config = dict(
    num_key_value_heads=1,
    head_dim=64,
    norm='layernorm',
    tie_word_embeddings=True,
    optimizer='adamw',
    weight_decay=0.12,
    lr_head=0.00885,
    warmup_steps=442,
    final_lr_fraction=0.03,
)
Each number is 500 + 25 x the weight over its row's rms, rounded and kept within 0 to 999. Layers, rows and columns count from 0. Numbers have three digits each. The size before them is the row's rms in percent of the matrix's.

# gate: layer 10 MLP gate, 320x128, rms 0.0836, rows 31-44, columns 0-63
# up: layer 10 MLP up, 320x128, rms 0.087, rows 31-43, columns 0-63
# down: layer 10 MLP down (transposed), 320x128, rms 0.0806, rows 31-43, columns 0-63
gate31 105:495484530528545523521495543510456435444480511465536437504470493505512496504501518503509547485513505467526495487478503542492510502492495469540518486527533484503544516504506502511468498508542517
up31 104:501479482492484502499491453520541557515516541539455512533474551487457502476510517490472505509523528502551474508517500503515499488496475495465493519481436530502473491456498509511510457474496526
down31 106:503554528479494464511507498486497490494499498544488499529509435495531481546471504544480525506507512506500511507508458477535529409494520496492468525498525488545506526483470504531492479508524508
gate32 098:504488542512487483521495481518539510515539503527509484483465414510444519481498496549454494513491500500493517479525523481491509477547492485541484498476502505496489500488542536507530515506521556
up32 104:500519465485522541482500506466469495498448518464470532521515577472571481516514511463546478474483478513505491511477454512496491490474494514516504507515472518479518504502456448475495459514484486
down32 101:512508506480513505530473486496491509522449504466471508494488512511536510507518506537458471492499498510542454523495502588446491515495494484503459495502501496465511508499500470530526520505513452
gate33 091:502497510505481505505514445457535537467510495498501518463517532482508497514496485566497538488462491465480554439502528490488474406461476486507512511517467532524495513504522507492522447499483527
up33 083:485514472514532499484479547556457495540485478510471517508478469494477492500459500469507427551493522514529435503483488516506543584546529548488481503512523471482470480490491525503504515490527501
down33 086:488514488444492471503461492469507516436500563491502514503507513503510467532477477509514532512523533480527541494511502489509463448481504470531491542444486521481520540504508533495547490500506473
gate34 096:508518498452492500530530485514532458477491488522517491501518491538490509537489544517522507558509493477483478501531463560487496523519482493458455464460522561517479499509519495523494470511456472
up34 094:486530486502493474518562480490466505473490512517510459501473508533456515556526510467531473515471506530495525495467513503503484485481467489468498524491519517522488495506484495494495499478516505
down34 095:506502484467469510508534479522471493471526501516449493508486496537500489509522500525487451529506486488475523506547476506516478491485527492484547517505505501484459486549511462551517472474471511
gate35 091:499489511464528511498510526500517515449478488549484459515513501490502544474519522484507518466512503496471510471519473488457483481487503530473481511491509527502536517478515519495492478501481483
up35 087:497500503505484526500471500511486507560519502477484549490495501513487478511489471520506457527494477515546488507492527530545523541487485482508534478454457454487476490512467506522478527484518507
down35 095:508476534509484451542498460478496483459482500473455490519509479504489486493514510500483513512517543510561527487533500546496490496484506520525469491496516514481485518499572502517486491509456475
gate36 096:490477533487549515514496524521494503449534498519497458531538496492470502481531517533486484519527469506484527506506521510504485512467495478471501474486469518478503488511529543502468519486492508
up36 095:507473517509500505513504504531462496440526527525507513542545494497489524493551508520503499532512493516459484501468486506526477501411517487464483480556514482546489473500524541520520520497458517
down36 093:535537501488510542495504491511513506484517476537533498545451517491491504491488516512515486494521510467434507522462510466511509489543517461487532465476505499504530493485481486489494481490546508
gate37 099:465495532453515475531473518508469499532520503487498515494511518474459488463490548509509522539481513515570503529461511509511525477498501512472478527491482467502509505474512509502473474514514470
up37 097:520479519489532556492465456514552512487494491506462531498521488513540501503509498467495477504515480515464498553529442491472527542507475542519503477509469492463496504538524486488483496451496523
down37 099:511525493512508510531507505484501512472503449512467475473535490476488509478525496495481476508511481496526486477542523530536503506495527504560509476509492485482499505530551518444517431510521476
gate38 097:477545526512485478524484491477534494489542493448502542539509487525515529491495493537507520499504533469528515498507471476490474472461479523504455540529469526531483507499491450488504473513473516
up38 097:488524476529464500484492495512532481511540491471492516524481491532512537547482496527509513529474545478561472476504468503526448496468453521512453543516488506532466496516493430475497486508472549
down38 095:501531481529512472482508475529496496470524451474473484484491528511516469511470490466503518536473465507518481486511475479508496563518518505492441492487452527528491480499442437453455508469506491
gate39 106:451485552524488470504518501493492533525507488491468476496496475469459501496540526481490477496528500492502518479503492462451521494529515474495464552488504473513544513446472509519496504535549477
up39 106:526473485505523522496468497480491464476462525542470476524518489521530526483480506523477483470501535534493509461523517480500525460521535513450514484464490525507511463534481495522447482471500499
down39 108:516506516462516525526494552517471513497498492491505581493529507499522506487518517502468491471518499510520471480480517491481529513516458482448481491543520490457514490531468503492485528493478531
gate40 104:444472530504511537504519486456506488525519544484504484478528466494513522477492540500490451510483515486501510466536471533485512508466497535504489465528480552454537551508512465479544531485467454
up40 106:474465562519508555488493497475481510527514494517521526467532525495495509479476523462481476488493517485503511444501488529538521531520477525491507460516488546471528519539479479460544532489471478
down40 098:499502510528538536484506483540467502473497507517483522503499475490537450504469499491520474505502482458457506492511452487518507509495479486508485543511500522490473517487501474505518522502504487
gate41 108:512479500512534472481473448447511509500528556511462504511493494489492502518502504521471483476523523509477491488498468512511477454490506529506470526473519485458516519489538532490522487549463532
up41 112:458446545508512458508486493515547508506507522480478481512548511528442489511491513500515489481515459446495499483487512558473507513536489442511476534480507486491503510507533496529490503507486483
down41 112:479489500528520488533497498496492527495550488520525511475461504481504526452478516467539479481458494478510517454520518473579468458487526499451536506472505497481477501546542549513476512530501488
gate42 093:535491502530516517520510515474524506486434514522503479490474468467523492489477535495488532470512507496488509482502516493473515509552498509500482530504541472474525511522540494549539559527480515
up42 086:515475490493510522518456455497474477525468521537558496473488534515513488482455533485530532504574502505458503463497477514496554506485505460501513540509494467512470538464491509489518497503523502
down42 093:516487474514509470517481456452509520513519498464486513506508509487560521496538508532487491483482478519550508505506489469519506503497475510515499521514454523526492493453476526502462508498547472
gate43 095:458518524512511506514498485487451470479476490497488515485482511488542554489504486525549508519520514489497504497522514509456489487474455509500508501468493492486488525474464506484485485530497498
up43 089:547493476464516484494535489483509556494505496481504480496555487491492447536524561461477492508547503491475517492446493536502504500540548515486490519533522515505521495488495534530487457482517508
down43 092:527495480478491520566506507450508495509487516490487487490451484519478533496479497532525473506472551538500493494498480531516530479455505534461533470457540561480456470495527482498454490508496493
gate44 103:519476547451516509500484539501499474509497513479475571521485484524484492426520517527541506504456494487532508504476486534471471493502490504483506469483480503528516545486500477518448539464497504